Weights of a small GPT-style language model, trained from scratch on English Wikipedia: vocabulary 5077.
Each number is 128 + 32 x the weight over its row's rms, rounded and kept within 0 to 255. Layers, rows and columns count from 0. Numbers have three digits each. The size before them is the row's rms in percent of the matrix's.

# up: layer 3 MLP up, 704x256, rms 0.14, rows 694-703, columns 128-191
# down: layer 3 MLP down (transposed), 704x256, rms 0.265, rows 694-703, columns 128-191
# gate: layer 3 MLP gate, 704x256, rms 0.14, rows 695-703, columns 128-191
up694 090:127179127083109060141086091165116130154155098109146154075087143084104164140136159120179157130189135076111170119125136078142119141126157103099133168122086174172146129171168136087113128204069125
down694 096:176214135161148158163164121176133158120108140149111107105099145173172156105110077106125146076079145115123124150093095056110086095124154151154128105145175135140146119036136171129174111195169182
gate695 098:111147201109114144135136154157145133126130159152110059119146117137130180096096101132142115175122126125209131134134146115149171113090144134175142151113153110071067129137119140140109140143100154
up695 098:088125137095085096146137123152105171089148107128087191063174181046099093164176156098178129084119133175082145180106129135102098132136133153130095058118145161144113170098128089120140138081123066
down695 097:139191134170075118141103139146142141117106144136118153131093087142079139101114118101186127113153181096100178151123077120106080130158193087061113181115164147108209138096128140146161105111110155
gate696 101:098171189111156187112133111132224153167148175128100116133136137147113116111076118125127122088107135132138109148130123075114097030085105139118086179101143158098121112143113187177135135113094126
up696 100:136150138173170187117138093123085143138169129134112097191109189117165128128159158095139077161136108070177104118128115163068110085133097159102114058084087165166076107134149147091164092089098147
down696 103:102120105095084080181122081110086091137119129097129112076109104060171169157154094178185108146133092130141124149174145182137157160179096090088131137177179114103079127114167085124198101116136172
gate697 097:120131138129163121170117076224070157097123107118152106169102125073109160123145142133070150104107137138071133097154105131096144099148105145148170127121139114078137130131140090117117161147119096
up697 104:172126107075117117117121169186151153139123131159149171049092092138135121182171093136084134174131125134134120140138127113148135085085178119095120099080153086104132134127148093158108107122120104
down697 107:147118135033078131146159120152070181154135116154193137149082139135165061155160082117091169109116168102137123168156048111102147116171153102145138176072156098157119190127111144107158122134145095
gate698 100:103120144122141112105076143092128135121154100141091156117132125153134108156119122124128145162147135128123120180153106185109241110128168137136125102216052124119126143149127100162148122110184106
up698 100:129139128149130175150138195187112133189133161156141080161123134043119173115137170157103100087092121107127155076141195105166101099139160141142118149133174148136136167108144125133145174150120146
down698 113:091135168179167163132106192151135143119129090125102125100134134080121119122158099144088105082104108112125135119133119153143193140092197129156125074149118153156137177096149072156176150113127131
gate699 102:135161159125121088088095122113146163147098128154087145127127174118094126090126103107133162125084124073096074089107071087121127098126159157115150156138064073134161094132142140165061140159121158
up699 097:117149146119168121142163095152086125066125101069094155091098127107139155142152127133100166140115164190076127127097052174118124117112141123158188146068125142148106095159102133121101101150175119
down699 093:130111130141091187097114133109143178105133127136142165122115103176147113101194112143139132167072167145123154162138037140080108076109121127107162161167098128110148074085111127106117131145180110
gate700 100:124158132155134150140127071119163127072063160139133072110123186093147113171119140116077110135155137150137090133138168185151175124108153125154078164135158176113138093180101076176108120159104175
up700 100:138107160118116178163064113157114189115109123159089134131146148081088082064191108123125134123106131129158092208107104118126100169144157156184151174134191153183098107080132123147149070101145165
down700 095:133111096119128133129201131129124131196133098133121121082131204138119176162186157147116109102107064094167168079099118122109137153116133102147088153181122126071077155132130107148090090140089121
gate701 102:105127117168186179129160147163117135167107158149124183184135098185116163122086096068115174068145179189091165162124092157124124082135151132159099134133121126121168081054091127173149128144158178
up701 106:112124117121090124155094098096127154116142113171140098149076151104065128110130177166192142106113173145087110098074126052128113153118119133108163117097141139123110120147084123098114133140119105
down701 111:101092116150149159124120111142159143095131152135109161154094109098085115137112143132144104072157188210110156141074126029155101123134111154103127171134173113059098074139067125111149128158137123
gate702 100:128110125096132209125162077131141081119067188108150128168080145152122188164143120119130122162111116112149108148122119160083082126121089159161155164168203126143164078114170132129127121163155171
up702 097:124090111097146117171120153131145130176119151196108152162140171085144074054105144096140132146154124104180123094174158050180153150143083085107164148111164138155107120073120156116132112147161112
down702 103:107138114168164121116148105112081138161127128128117163145129085090115146092118125163131103125132132103094131064118166025139103080153159129138110104146187113180131177090111150091127106156155132
gate703 103:110140129205113172169102130098143139172088105117130121171138126114157126119166140141123167135133110070136127141080151161101066136155055132152166124150121132196083119134107187160125190152164121
up703 107:133114046117124136169136092137116162168097087127145085137095128153118113089149191069136093118133170121140079153133136113176152171134109086119178077142125091146065129153184160139067174093081128
down703 116:119112109156155089148061085152108136165109118111140094114055140163077103105104175147132114089112145150132076101130125140124101198132103071109170101154140143144112130094199120147123084093090111